Weights of a small transformer language model: no biases in attention or MLP.
Each number is 128 + 32 x the weight over the matrix's rms, rounded and kept within 0 to 255. Layers, rows and columns count from 0. Numbers have three digits each.

# q: layer 3 attention query, 320x320, rms 0.0281, rows 157-191, columns 160-319
# k: layer 3 attention key, 320x320, rms 0.029, rows 157-191, columns 160-319
# v: layer 3 attention value, 320x320, rms 0.0177, rows 128-135, columns 160-319
# o: layer 3 attention output (transposed), 320x320, rms 0.0268, rows 128-134, columns 160-319
q157:123094097143165128151122152080114144167117114120163134163126138089163158132143163100136093104144145100122107092143146183156137138137163140124051101161184124093140115167165147144081129116146095074147181121072086194162147165214102136094145107159110124158153154140166119166144135075090144091110137095198149166116152096120122101144101160137075072125122136120162116120134102120144137088124108128108160155087094141098173123155130134077065160077175117083109154096119157128160143138132135
k157:142138142091117114124155210136142132083111149175112141130153082109088147170140092163122140149160097132146134126078173114087105150179099150135149106118191126146127141074154131167110112135131110122104141140179125123164124134134138116129135109133064139158111119087123125088111169134143111113134127114158077140125117152093181116054153091136114145155110054125119190160129169125108121102109174107159162150158134170133102090119213109149121077149152113123103141154126167128118149150113133
q158:106121072081178120110108136142149126167144131165134147143138103142149167181077153119126142154118136127118073107104101192142117112162110110149124151161131078100100135091109143117113090122086108131152169162092159080154154145188137117134131148130110148141161115112172088157105109097089116098117176139175156175128149159109114093135128128147136134163132108126189151150148137152124166127089101117121188073170125119093121150150139117151166121104143178155110123091141139136145123163128135
k158:121197154149124141152131119184142143119148156125096129143143119102130122121152099115160089090111085131148175126103171122108137163137164085130149106106134092132126165079147099123151086183151144104123140105108131127143129121167144191127106154124097127140087121119105172080114184138132133156113133154137156155130166103175192167130114110089115127172147165133073142109120160131154132170113154146091102144162154182145126116155151103144112073149127079103128168166132115148128129173132095
q159:155116093107133124135152063115137143162105122139181097163138118125114154147179071117071087135148156126136114121137116170135113122099155125152159179130063131124149143121100154075142111094133098112076108125148175119078128132119158082102132136145117125142104115141178108114097103162115108121163179127111113079168098144089120120143116137114134102149122068167132159127124136179140165090117155114116101112176140141143115136122139134116139107144119145135129152070123098128160151123120117
k159:117121095189101129148110123097069139140107140112123147150150133140147103054102150126139112106114154116150127128130091135130126156154185114127111125114114137131153123092172129117152137116137128131070140093109122185118102128145117144137117174110155137126119136164127081120118137135097120155177117155101194082137118118146112132143125094115156120122132165124081100149113116154149134161113134141112124146096116137147101106132131143113110093151116094149149118121133199096133123112131146
q160:165111106133121114176162120152109149130118123117120116131154139145080143098176089101091090136133129131173167127142154162130075126100148200097141149157110142108138205111084184115149165126153115103108120131177122119077125136084117121132139128095158119151140125123120106089085107146152090124101108124108112104116094141098114112091145160117127105142135076121110105075145125172120125114092141095154160110129116170170126095099139175099108128110104108116120133175130111151131158111085124
k160:163128086128100143130079146091121124106160099099145110140134169106175107120106149104142153153115153119097130118158120098103128113120128159081107134109145155122128147142110153103152121120098142134144182084146105121094134042100161168122136144082157121116137135118121131117122089137105147135119143131118169095116097086145093149132111184112119109140153134146106139103129102141142143133101151117130194150104109094097117131104087150129102100102107147128143200090165153212151080116145127
q161:125073109123141142054173152192138115103139160162192130118139163156127133100091115126153158124053112089157126163108146178145142104135127091112110098144081137104089102097143108138106130136150108090154184135130143105156173152144116122132073091156142125147142155100139132148111155137108107144131114129124176149162113127144126105083155152114140150147153123139108117116108127184079151145100123095119100115137115133097123105168173121134087145138093119151098105144136127099147126121147166
k161:119110144131161138204146151105130115126170152115119109079163135159103125114128166122140110088140094134135118123127139091145145174087096093120132152180122122128133121098122089108093156093120131127086102079154125148165143155145083141187122161127122122166130124081131098116107136081129128148184119184162100142094134063151158122100118096093094173102194185143104140067097107158157159108133117165169099114121126128153145132135190111180116132112096107125099111120132109171101097138111112
q162:174126060079151147122159110100126115107099143117116136206132130071073139140160123121087105156152106123131156102152178092133127076142168141122159156106103112143143124142105151125144149153127146040111130144163141198080089131107156120137161124149202137125109154083093137102124113108131127095107140105032094064177089122111098165109164126111149154124119114127108123138108144185125109133162144114151132143102134135143137106096128144142094121124129116154148115146153166154134130089123077
k162:133128123124084104153107107066079138151123117119174106133147123066159112080111168086120195079159115105125123117142134122154169131133130204131064130104141081108104114114137169087120139093137122126099137134120099190101172119130125096136121101137221144112080139172153098103098114070107154100071103103129091114096110131167114164132124148119096108104123136134095112127104140131127131101072134095144098102164108062119167118149117128103121114124129099116142127115113165077168125158122122
q163:123131153121082170124139156141118119098120148087148128084130169140096134108136094173122201079175124133137187122107140070113135132146114156158141112104114087143105125091139092197143163158160150058149151134160143130080071138092121150145074116116141088123097126134135160082166130126127143157111119094068128060136095118124151119138133105136115153142136161098096103118078120148130100108182134135159084167136167139122119117103117148135082181197131151135090087174131132133075127106144096
k163:123099141132125145112093058078111164174170111126151115113129133111160139070108186080103161144132131141146129110155066092120146074112130178139091163140140124086117113159120176104149106107121103112128153151123087169133147114120129145153124199085172124125137140162134101136105077120144171108107165142109141134100136126149109104109119186125099109153116150118108118160084123111081087116098108099164089103122137127103156139145120123153142106078116108105138156099124097116159154103123112
q164:110152025135155105131121106112127154165168170131097111118136067105120162147143091104120075180148126147110115078177146122103135095134155111154100151120112058130169156150095182088136121135098111128099180168136133181094157124110140111106161105144148135139160151106128121112100129146168112102084136098080122130136121135088151100098111118080115146175112094151153134153125165145138149120115134106129156083167147121098135118138120095115132080130126137117141077129124161133148171128134124
k164:114125144126078120155082124135077099117131133177134158189169178113151113102109140122077142109154162128114158110158137124076145163127151117127125106099153104137126146123150107114139135132146129116118109127188119090161118091122146144099113126099167123150072135161074152108154106158125115154133157140136166093128130159171118140169133091109169112137123143120091120115185130126125147081099161198149184175109103147103125145161139141144120120150136110119156164128128159144139119103156147
q165:168127086113159145131104075123137131139105165116091116192155109141122116157135142090095118134155136121119137101143133159129105083157159144140159163110110092130163102113136200128125104135115089082126144131150139165078110080111126128129167112162192124121128164130129114112140125132140116080096132090108134112162082149075132135121146105136136139130109111113114169128117145139143104069114136109158133106159123125110161145121134141157108089089121161177167104149143157162163134117137076
k165:151114060115101103167087150095117118109081086147139155152095159067149112110133135107126110053139086117099102129154134120145166130168119156138087104098158093107118160139112151110138142108147141093098118142137136142135200102126147111169173158138161122127085109192156081110119118144078146111078089110146143141104091181160119157157118138137099116160091153126101122143115078102159143080114150088137105099116146124121189105120118127143117094165147077126144129119139145102190137124121113
q166:093133180173094126147099151144112140096134139098123120106100139160129109152166116160131082120112131147118141182101073114126130185123121094110130084126124117164108124121151059162139139175162124107144159076140125142127097126094112128127092107112107122117149154134116163169133140086161140155123104117110117124099143089101139133147103121126086121149074158094141114139150125098162108130138114126109134167121135173181123156161100144133166160157166094119107116136125127153088148147159136
k166:128116162094129124069101147163119143114143121122136143093121149190134142161129124148116132194135130168154091147154105097113091119100114149162154134176084178099111128130105123141143109123111078077165114141146151079119093147069127129110123167141116122145151109157139119171154094137110149111210127142163141165122156155082150109136180126153116137107096118129184097174124144148115131118120129145109103145109144127107096158061110130090144183059114133077171128095150084183128085110126113
q167:131135149091104088090077132148100111146137119161118151103127145128156172141120154136182177169140149161096112138104115107115145135155099122093067126143118131109157106093135118135112067124100111135108138149113105093157137145126101117106126130154107127116155101125136163123166150132122182134155122123137183165075147145124155104102124149127089137117120155096168143159169095078121157109108140155112104099184153107123112145134165123107151099119125158110115130113084142098113126123133166
k167:118097132111148168135153140192112166106094142160171153100109129091112135119154125148140117126105148155129152124109143165118118127139167055125145071142135127133116107115138108135161113150156133183163086152099135122157081132181129161119111128123129144113144140082097125102141197122138119142129147153122160158134142095130140108159097086137129140187120128081156141145124138145146097154179135093101134139177145176172113107138143119162135061171153156138134163187090136137139104132172160
q168:082103167140120076144133126172122126126148100134143157066106155108158088119125137140156140144094116119145104133157103116152117171105109136136078138161105151119086132133125095153118141133179137172170104138112146084146095145133104167140055131124106111087068067112118155163149123109137156126200067166155136115098200096178129137152112139120096112127153164104092120104108107090075141136117137134110091108101158150141149154139141122089142152175147088095083154137127095127110151168123165
k168:159133187114154121114108123140157150108174122157116179084108105194094119134076161185144146146100134125112136187089103155085124102100143123127183135166133158156147136141111108138105155160138118168150124120113107102099107144140101138142158110134073144124139129076137136108154114152148116144201150157098132133128145105077171139081146139137185157107144117115158106127139132149121093147128114146101132084118066094108075180049142113164114160101091168085102150129122100151108129139107090
q169:084105187137114133101147160200151137109155119109153120081098122116169139096090142175180180151083158108146120177121118130111140171085102084152103101154127127120099114100127073133143125105130144145127161160095133080166151142140114147147059122092104142125119142143137135182145110121083167163176118138149167163135155134179137117116117185131133109154139156072114101124106100142080135167110136173123118130156124134121129152131120153128124189160093118124110120133132116129116186134137158
k169:118084109139134148108145159126123114113169153106128075073156151159103121098145157141132073135135109166135160157101117083150122137063090099147115137174099166130128127133131095086141177109136148119138136114131105126179128154104106124149128155132138114131115099055138088185123127153168133140143142173125120175105135100134134114083123131075124117098189167124125113078149184163134119151158081157137088109119122128125080156111140135140101119152086139067125145104146090176101112172123114
q170:135126103140079156111109162148077112115121092191165122138100128111122124135139121125130161148116136126153168178121152063112110093161108136100131079135141088173123121095139117151148169144140170117109144140136119184119147143124166156146101068162087131083150135064122170081142124129113123132094079087101158064150104166131140151101078122153094101148138113069141159172147094151132148141167105162083098154135153089064102118156129144117127138158109157149084118130120112183109115107160147
k170:098082153115087110166112110108122150187131159121133072114144126132155137058155128084103154129129128126167093132122093133119131077127167195144151141134108111074114135095120100171114085103191130136133093109094150161131123111107149098101100135143160108160159123092144105182158115109122136075080152121166100143140144170178135100147134119092128156112162179103167146139136141114087116097137132188149111145122079147119180132103137150113126060154093146133133098153103107085099190110134121
q171:131105100149153089142144114128165115124124148080111091172134141104153137101131138130118130145117149147136170113155179148146146152147132122110117102156117089098152127135185189186164166166136129073119184139127078202146143119114108141106089115161178157184162183156098148105109107111127112135098149064138127096160125112134130106125144133131092128138114125137125122119139077146136111108124121133140136156166093154136146105137106124131069136076137151112144120150133156123125145114176126
k171:144110120112162115138116168091150125126098114159101119119161102118136087130128126123105175124167147127177119165156142115154153097116031126122122109141215122133095133077133156090116131113117130119137148114134139083120154149088132149184154161098155134175153095123175091112147137116126119080109119133166115095080108123113154130141132099108108124120155081094114146099168140150125155108104135137107135172116138117125163131118166084151085088122131186080101157087144118163116149150113107
q172:143143084129153134139163095100131160116132152096095105156123157109091136107162121111111105124173117125132170101116136125151108076145141109160110139151110118136152124151132177116123165174112108116097132128157135167102098091089161103151165150146200133162127162128103116098092135147180129113098150057080080110167096105105112152126136133100141152152115119145115090125143165166146128124134129094149123100114119112140138163098128108132110069082123133112129106105147153173135138095113098
k172:158104095131106119149103095079099123150111124154143102188119112105143130092125176062099160097092115119121126105171141118138191106159099174129109165081143084122133129130111140101103125092141112105077151126163085144109192119127182099142151139145192129146109109175126126093143120118091138103059135151142096077107131148128158140155126129144121110117131128160106137119163133160112155125069142099119168141113109139117142092114123122130107138145136152135124122138132144117182164122074142
q173:084117079194164095159166148128141150105151109089123102146137112111153114101185121120128088095095113155114142087137138123161123159120149153138101104133108148107125131101109117120144191183133165083170171110130127123137157116112163127126107136066121132155076135104100130159090121105166145112131131130119081098177140107135126147140113165076133121138116153134079094098105139191081129141134117105128135154114111149149118105095119132132116097131139120097082144193105125131099149149158133
k173:112121168144138141082080114108106075116195137140115105155183108144171140117096125151129158167116111127161126169140104083131125112091102190114150135118118133147133154147129165079117167128118116088090142108176068127120118130082138048136110142105122121148101097127135175130139074152153120068143168136101063106110094122107125123078196184131094140080138146166145099130150142142112150138085133170141161182125114079077103113077143129137129191102076155062124173134167143179131121117082121
q174:146168155108124150149099121134137102122124158122134129142133108169104132177125147107158102139139128102076077099138112119092149109152131128090186151116113120150163048169125122150089144106087123179138105117151108112127129119126122107113168142163153114110136112092136131119102142112114149065103124147136132184113125132144143088171135072119131179128140184154142164126155167077161141161147128098140139101093149099092145135151115073110166061108110144070144127114116169122153084163130136
k174:138150146117141087134178124131135111147065169112115142151108156125086154137117091186157142108104110105081180132102163177142118129158189132132129103118114100176127136143133142188108139145147089139107096150110178155134167167163131109119103102196087122103146155160120163121126173096132129184125121075132117135138125153129130137145121112170117155164123125145149159122116129092146121106161138122081105084153133130203135122161142091138164169132156112171142041146160116073126128101147174
q175:156103116151133110106115107113080131108120120111149092166114132100105074078104142140124085116133112120128142120128183134122159108127170112116103118160110144116137109128122203161169173157105114096105179137156104173119170123132103122088126113122186141165158171125107124166128094123146096107119123075072164123174136116076132145134106112114127130161143121114132149122162109153116151162140112104082149089100121140108134092121106162123121155107132107113146096114122153086136169093124113
k175:138113129085133103162136164090120110118097133143099129098161142105147097127047116133097166102182123136150117135125141136140148128131096131133102132145162131158127122114097133120155161121112133076118140138151125126130198141117149098123144114146159140155096106104135121082126107103147131117079129119144134107126102159108152134119107110149123107077141103137113172118150135113087154082098139150107114140141137084138170119140181124122075116111136150123147107116136138148084173124135151
q176:146125094167139090158152063092125185123110175094158124153154140159100122135144134091095105116106105119113126127149120155147136103159141117132149150113163127128128130137140159081102079140129127129128116099123104167100149115127132119104172149151123141109140119115099100141127148148156096122110145131122126138132131110131111111117096099085122120181109078141168110124129159144175127086093132066122148112099102159103167130124138097093175088104122085167140098114148167136233123104085139
k176:122171128102189101136129134109155100130108116121081101153126137127121126171102119158203123110122134144132125135126110146096153144161098081146186127112185083163124115110131080169094090168128098115147128092158143108166138115132108180160168074145100132143092143097122166059136138122152096207191124104146099136143103114085130135109125139140142168124105106106107161128132121153167126077141144106133177126133125116155136118126168092133054128096160168130105095134096178146126116140128119
q177:129124054128130095156163144146126137139147099145098146156124122108097155129162073131103104137136107172132192087104129122131098116126155144133079104146164172104126198147116171125153174121132139070157179146093156162135143188149127138101150159129136157139147139143126157113101119116145095147091121116153132099179154128093099132135126148121117132187162111123162115125149151156117131153123137123130157133158108158104124111122122135121120097116142118158103137151127095139097145141119115
k177:141153145103084143133091135096150083126175110129122106130165171087186111066103164107137146092124124141159116148132134068106078147104142180115105119129138088107093155081126112092116140133127141145098157119144088124100099092120135113144099147061139118162046145118112151093141091165149119104104168108096111105125104098141117187137106156080148148130096155134077088141152091144108132135040118154153188190125118133095095133184140123112126107139104116085153159134137148104138091120129127
q178:139135163066118116123116175152138127096145057158131189086116085107169141170102149155160159126136188131111083127134111127118102131118124131105120094137072115131113130110131084114117094119117131153119156089116133069140129133100125089179120153108111126112127088121156147130144116136133118125157138156135126125113148155154137097140126155143131148104125119130190134115085164109128157145125152165145097130145163138100071145164159151095168157174115130149128194063133109133113124154133160
k178:134120101189102144133106146189130116147141180105139171113088115102155142125105122148134101159085128180111148144114131161112108114142176141124109106139082118136121130099167126150141139149135140143129104121074111148155063086153131133098097140088133134060159124126073152135141161128153160137144105143112152158128161127111105113169129140119126127156197123079153094124080142149137123201171127118145100117156131130145104129119089156136155119125135103143146106119098090086103116131153146
q179:113098175109097084124109123134117140128146149127168150106119121120163115126120133094110107136131151130125127178116159125107122154106149111109108058217147142133129146137205153136143140105116130174148180113125121146151140174164133163109088108149096148109172112137128132146160131101069134129165127156169168173107156141128151105168122131159095054129120109120178145141187084101136138126109121125126147167151104171096135099131159139107111136114145147068123111107096102113160149132131163
k179:148127122118106151118127190141192148127107127158105127129143133158096144155121102157105108168169128162172117141107123143123066128149143109121138092158124137106116125096140120138119124140133205116154142100115165090153090150121130108152176127141076119127112141095114114094145184121150101109149130138150119154143124159125128111136134050118138132121133094109149145163157139135136122119122105129146123166098113159139101135062155103132132047190109161076131147128145103116086151139155118
q180:137174100136145152153140113117122159144109121137080109172118131134104135128136084113101121094124168144109130064106104145137119137169148111085150143134133083116149162140123164133116110143122097100152146151112116149103117081162141143138209132147162140146146155093132114107091113119119115127092160102117095135177082140118125128117120122149129112117122125131151118134140166112120139106076140111122147098103114164121130149141092158164123149087116106166141124159132150160127105134140095
k180:160164080121068140100132097123128111127123138133069143164116110064119099147145103120127160127107129121120150107174100110103134091141128178126130155100185111146107166098142149129117118135111112107103145139177121126124138127134134085096127166147128128115106116163159112114168109151101141092133112140098118120104101129127123143118138181101102109099083111116086097101149123134169164120073147130103113129121151124071160127111108168097107119157123163114124143145141148129197089136125103
q181:135115068097133174133193094102151126156074168123136112173133120100093153102089117080095134126153135133165150072166174119149128086153117165167099152135129124129151151148140159102101172136158110111186140138110127143139131138140129080158124142148197143155122153111114116088128151125120170147141123119138156093178096163140137123084154111128158157115166123128107105129141153175145139141115169102139128117121122117102143123114144090111102085150169130130146089073129088141128127116105106
k181:147086147130124150155095109083116098153136121133147118135154111063176072093134141093143173114121126121114144114121155130197170160127126170106092117123137103150107131144122143086110136123116120161107147119123105186116168100180145104141136109117171163130122179116136116087132114115153142134125127088120103117132089120129114130120073137095101105119116124183105157127150133106102121099075102088139127110092137119175155122158159131131139085148130109164110128081135148123137112137107137
q182:085095144164138128068138140162116125094121134074152131141109149122126103094113131143149165124076123102120168167102166111180151146118080127094089089142115120109108135115129082186129150143148176115137158124119149120168125136132140128168071064111131103161113165100109147137150093113112134153145114146123186085161122147167148154126139170126087084147140163109102141131073131130072144138145103168102114154106114169123134103122154172126086185161124103107127110147160095142081151112177178
k182:088096129133128123138130140132115137130167119085097109081172128141136114093152124108082152176164123146169106118122135067134115119084078175133116130177082143118123123099096103093152179119121113133086126121156107152130158144082097103163136211106163137184095088127123103122137063141146153074135122180088067184114149098130147093062123162074109147097148185160135101091127123162099112130123128181147104145109117099109093126081139125109137115127085153089095116120138121173115094113133089
q183:132093110170099090169151151143130154118128128119102129147142143123103074081179095120138108119066095128143178137139107121155098119095143124133114145128115175133119179122111161119146163130147139150144105118141109127127125153101131106119109078114153162146060145143099131128104095146127093157165095155126113115142146091112117111105113139084132114183124107129134098101121100189144124179093121116147080123116082138143134122113136145156088104140141075142123164191119089137163122182112114
k183:113103144154135126146091106087139086124191113107099113129145166154164122125107120127142149155142139115120112160121115112142113137106098165084125142124160127176097136150092113096132153091098101164148141127130121087118121137117125131140139116069096125163112110100128149123112071116139126128152125135142135103111131094110142120100126156121125151083126148135088090102178142143127142124096111158133168133104092081091140184085117127163111191089101167094094160138146148144101102105132138
q184:091128126135185167117175162171161134130128110117146132114107121106139144110116125144164170127096117144180184168092118112112148150117144112124120075104143146109076161105133108132132133146157127080163186129094154127128103183124128169170094114130089108127109131128156128114158137115119164141144120120133171117157142146086126134096121135168137119136166131075113114131104125166074137132098132154118104152165139143136131112151144152131091174151127114099110121140124096127095176156178126
k184:138118134138102118158128126155115146146151119129140088090181141110142130085131172125109124138141125124154112114140119071136128143083103190149135134141104085094119150138133144091140176105149139144115127132119079131150114154119140123177110139066148147159087116108124093153094100179092162075173167153116131167135123149180097120100146127053114127090185171152120147105074142147160148137102100148168139105106099108095089130156107110140156118136097090095135189116129101127120087106105107
q185:141144107137165137109120106110100108113117188126106134177130134112134133124112129151110120098138108131129124119092154119114174127159123087096129130126147093117142132131137115165154152162145153070149162128150097173139100106136108173146167127182155153156172184128100118109158161073155115132078126086071132125154113136085124128097134116138119141138113110114123097158119173167171123109145107136120139145137134143139132102148090095158081142077113141118127085164113156136126116087155103
k185:120141095112111106167119152101094125142111091152136084131149139089101119100127124103103143105186092143149126143148122083129144106120093178141153127054169148083110130109117143109108115099121143082131145117157128147157151124112131126120149158130149113160126107134147112112123104114107171091116131124153103122118105141158137124113140139106122115114096105141090158096094109147134180060091133118127117113160113113138148121121140137099162113137139140106145145083119117107125147104103094
q186:119126106133148147099144080098157114095095175129135126172147122094099136127133128118129142142130126105127140135126187099130141103177125112102118111113166070148124124142145137157141166146142127088156166181118110181113135121099094156106144128152186136155134172135111131085151139087119136102085139040107095085157130137137101112094138120098159135147124141133079079154107134157154128120170117099099109134140131116129172133126105108117091127138142133172131082125126110147091131069144109
k186:115113140109148098164107134057135129143136131163161103133167121090112123091153109105112151087134126150133080101142129087152180148140088156130128132117151116139125106149121153131092109116119166137147129109131090142124163126092129144178128159172188149145118134133146108109091092115150124088113145140118066134141144129160146122153129113113062125134103141169100167124126093108147148091095125114174116142142103105156131119168146116109134111115127101076105145051125168104145121126118135
q187:116144186118095118087088142156146103109136108139160159083096151129155116168102135136150179172129153093136088170095121093074161170142094126107126114121145121123115090151144105160108118122140115183146132102110143097185110118135103121112074117108067112113156109120131089163161126108135165134166126157138166166079155109155121094133114169192143124106159171090170125138112119073116160137117117132110152146155118088141112156149146105149174160103105137114120131112150104106116103135142171
k187:080135192111137119130174160212132131106093146129131106090102133197096168196173073166074096157114132152112155143126118116111129150116151069173127084138137177120136133141151088162141108164163130173143118149098133114135137178144106148139087139166061138117154115074113156155142169124141146128153105152167096138140199113155166113127138103191156113145167127074147150173122118136170095135156105196107112121146108160145078114114134082124157147177141138118144112175122086134112162151161135
q188:126143145093124129082087108082129121159123160130102134108167108103192143146105131121161130152170150125118090135119160112145157113175132106153187139125155067147142102132138123102125140114077134110132184112133109133152133075151104118124142130172138102122196170096130145113135150121147137089065159118142141124106108169144111097139087124156132142112103190134115152154129130070151146105136119143107125143156138108149140130210092088144138111124103176134148075100123122146116090082184125
k188:114130115118089128106134156147117170146075169149143151113127104115122131128143067133087147069095139154087122124122154145137167117179117112135146106075183142131129114132138101163101117145124123129173106148119128119127138095094108126130117135169195118145164127166119147141146116100116128138098131089176127153139117180166115117149146078161143134182105097136122151137109121148131114129146148140139061114157158115149139120155142124133115068141137135159116102115111121056152133146114156
q189:116096182090120146148124170179137084133120085126156146115123148080146147146114124147155135125122148146155101143134119140145121131123086135124104117122144124123119125107133069139140090104152124141141104131118154095134070144152123169174118098141091125089116102126166124129124144134107156160153124150141160124089111121139130104110163106198146108118150107125129145135119113093100108167094157189138120148134147132144127134147159153133114172158114150154104143109096112116107113153145136
k189:129158098158083160134091125199147161101133109114148137089109129137115150101145177124112132099113110119118147100126098126112104141084144108157152096144072108069141113139110121131161106161135156159150102125108181165158079140156148149112131165121139148111165159107113073185119159162105121145151118115125181140147131124158102111103094124107127130115133159131115107161104162149144096135138106098150091114144166091108119140131099157118150074136158080152144141168091103121160114143147093
q190:110154127112134135139106093148143139150138122139071077135167140107109162134133096133097106115149177110085120118082105134131124140147110122150156135115164099110141152123113156107129125136159110136147174124129074174166136117165156129116189138165095128121146148128127108133101146107131127079094146108126098141101083120131122105148112136131120147155114111151145144140182163115168124124122111140146138125178092129144120149155089145139138091126143136116103108167115138140125129088125120
k190:138169128114085147143139131178065115130134110132117152139129112152152146093127096092107102104091142162161133127132125089083134109141124102114137169104155168085124156090140131126120081129123113114157140119139139079127118111082158096117145158102152127119075098111113122118166111144102108122101152153129110116128142169168130160150148106103122115164103114128098095135155098132177120120131130156092146158137149160094105108138118149106159067123123117095139150174126116150153093130118112
q191:132157177133090120150115119116087135143119126098134126107149099146100108155172165118104091104141132109075067170113105106093099116114145069108162100097158102159105081149165134161195131130125099162108097107147079188155118114143116158057121130173068141116159134113107150125137144126143062123096100100109152125062133092135124122115122083146082102141113134122116120136145088072170067127156088132101149124124137087151161116138081143098116123080118121113111099096138128135131120124117146
k191:127144140081160114104111162171160159125091101096167144122135113204118126200126095130116122153146125160156108162107102174074140135139108084135162118121132177115110121115143088195119095138121142150177118125171180079163109174094113140114132118182126141174145138098144135165102124106121115146121097104160123141121126162138124141128177080169143169140122094100194148127118139145142117099190140168131150151143145151116124154116146086130102114132137193141124125151109078148102156132141152
v128:095182165197154121141157081122118142110074170177143151128121078092121135128131113138141103163159139127114105068085150107062148111163121120116158059097084103145106163179151123148122147128159164140129104162175124159147150094159132196107150112141126141084155123103117165139122105122122125137107101172109117177114152101122083160109117127171110109135124174116138155106128117136165135162122131154080117082068142081173133083183111111079109157112116202149114150156173070163133105141124086
o128:155093099099127122127107145136146130102174077113041136133108133136139128127129167072108121141094106085125137164111134148132139137145144142155124124113162147149126098133126152089135144158144085131075159155090156101144112169112114152096093132161145114114103127151108140117111129120091112138167100115106117126127107114134119131159128133131099154153085101096133112118187132114137132130152110078183084118132095139143139167099145142107164158113114156069174148121130104117128169106127000
v129:113116130157166137087146120153088116116077150121131132177104125085170185113124108151174080141052134159101123144102131126108089100163170082109209069104087119143071136183143110102157118122146173135136118163123159149101105034157130084102150125145133103094156122075073145117094103136117108130140146079110114171142115129117146119192155127096150139142141109153139110110154119119114132118104121115137179132082117096091173098139126096121111146106116150181109154164123124138152143181133124
o129:158101126120114137125147180125165107131183180167020131125116118167104192145112191142110110161151121096135150105142118127127166115099127132146126147120161141120183102122122139137143116167107110119089159131110124089148146153101123161101200080144103144124143109163105111118135102132118136169114144140107138085141094064140153086080123142171106114133048136120118166103171116172131142123141089109137127134116144145151125171148156134143172188130113164093156191088155125134095092103105044
v130:136086113086116126103158081098131128174116082123109095173156148160112146135159071105130172123136185151121127156164103176125142122101086136155121180158158094155169119114101126129136114111092032122109138107120154109053166154105068140127151122072125153174068127150129111143138084081119186169127123107179089101123109108079131121151132149154119105136102140226066157086135083108109165116108145111119136119095111121138140104114136094090100100094156124125139152128100144050110128119140162
o130:097138119158103159106147124128109116097097118100255134113157102121160109185127127168128140088100150133164105164164190076114186138165132122116121153184118134100141102135166113101108101087145143109163130159153125143170100153118142133140120126109078147117163126127126128110118140160151123142130160123112149176067188155115133130091100081136125115096184109094125091153117081125135122145134119227158161182147104095069113101122159139142113139126131088118081126168167137161077109097173255
v131:119168117149116150077225165103113100110145188153161113146166073111027197108129203223168120184065097137091114133100120156119139055114108141196153120114155162179142153149123118113179125141158111144126154142115164069173136130117099144099102105181144121102135127115084129116137127190129155148078084142127125121135108090158184109140188149195157169116119153105115126150107108119108097132116101148111078120137117128117114109110078136095144145096142198149162103126125062080128111134132137
o131:084107145118145143069093092157174120115107121102055140100123106102149090175122057126110178088133124195152158123125220151155138119139148090070117107104148128132134149128161134130171109148138136170163137155158140187119139146167127112146139153133204129125106181162170104110089122138126098131085163112173140120154121166092087213135071085128134106147113126139137106078179135142135115140071122188143120152124121117086155130141170103159127136136106104100103126162194153182119155096177000
v132:142118129053098121076131082106121133167106106138147155101042141165128080106147130052111121137167155119064077094105077167139086109075143123114172155129189143169128116122153107109126088144131081164174210140119140117118173180133118135161112045129131116127104132116168174124182154127147083123167147125142121219113105190086218168143079109134141089133071106133117229184090161202166137155148150111113104152082114150125118145137092087130121144191143086116082124075061157115152156132121115
o132:153161138179147176152116114167133130147119092051230138162116190097141151099149131139158138140098119129185089171123163114144140194171145088111166132075094135151094149058133123136103106120151148101134126095115078081161089058102170093142105130093151098129168115109078103140151168120101182106096073179067184136156108128135078090104198154105200186124122156121136110165043094148162160140156162138131159117156136108152119161121149111091109090115109139131118105156129167165138137082148119
v133:198166112102093187186173150113152119143146122132164151112119115143136030113162188134129166115097166076143076122129161175169070106126151123044113091098088138199103133163099168071153159134084065104137142091131129135130108087102138127122160157087121059168122130179103146127155149118133125108126168099095152080133074136105062164134116097068151169099073111147153122096173079124094092135091139046127122163116140074089109175172148069071145095097120103093126138126125201133100182108125143
o133:098135141130143148134080097140129179099178131072079102135125109019197162173103143121115155213066138134144068201116108058093158161144076164101120157092158115101144144115136045146114089102115132128155154171126147047199153070137064131076073122068144141143175121014129119154159160097073177097115098152205159196108030112179185104114091172183108143085149118147108172183113129162131178176153075198129085092142162126125138126138091080150166175137150131111128164140150084157155141145154195
v134:106142120146122110098095121089120133114133144117111189119122135166150141074158133103120095158148107144118132105162083132111143141101096093111168139154093130146124162110159126152139172112111118169097088169136133140152061181157164110080178140158119116113142128134158092149116138179128166089141130147114176159133128138148122115121192183150144104116133122129137043118146104166181119116085145111097161126085161083135114159108130124125115070103104079141193138062115146107142114158127124
o134:136131162102116115071075124132110111159154080097139134110119126126146087098110145168123102160167149072119138092140094108134163099113123156155123089134137138156135127193131147143155139108136111178173119114110058110094098148117175144139124122153176096100116128159102115123152080107138107128100139158137102099119121087098131144134048126118152183164097148125151153115127100125095128179122211122126094115165096174130153078113137113121170108130108143143159156091089146166133142080104120
v135:118152124162115125124157151136104133138144106126136096097135126105105117132120166121119159181101143148129106163113117137129082106149135081126139129074136114059147135118144144098157155088210121130149074108075093107155136158057092172179119109165183143123134126133134146108128120121110109142104174109068154184087101119167061170106163125120142081117152144065152124123149062136103110162142127150155074112074095126057121142121086116124160113077118178142094115173136106195119125185161122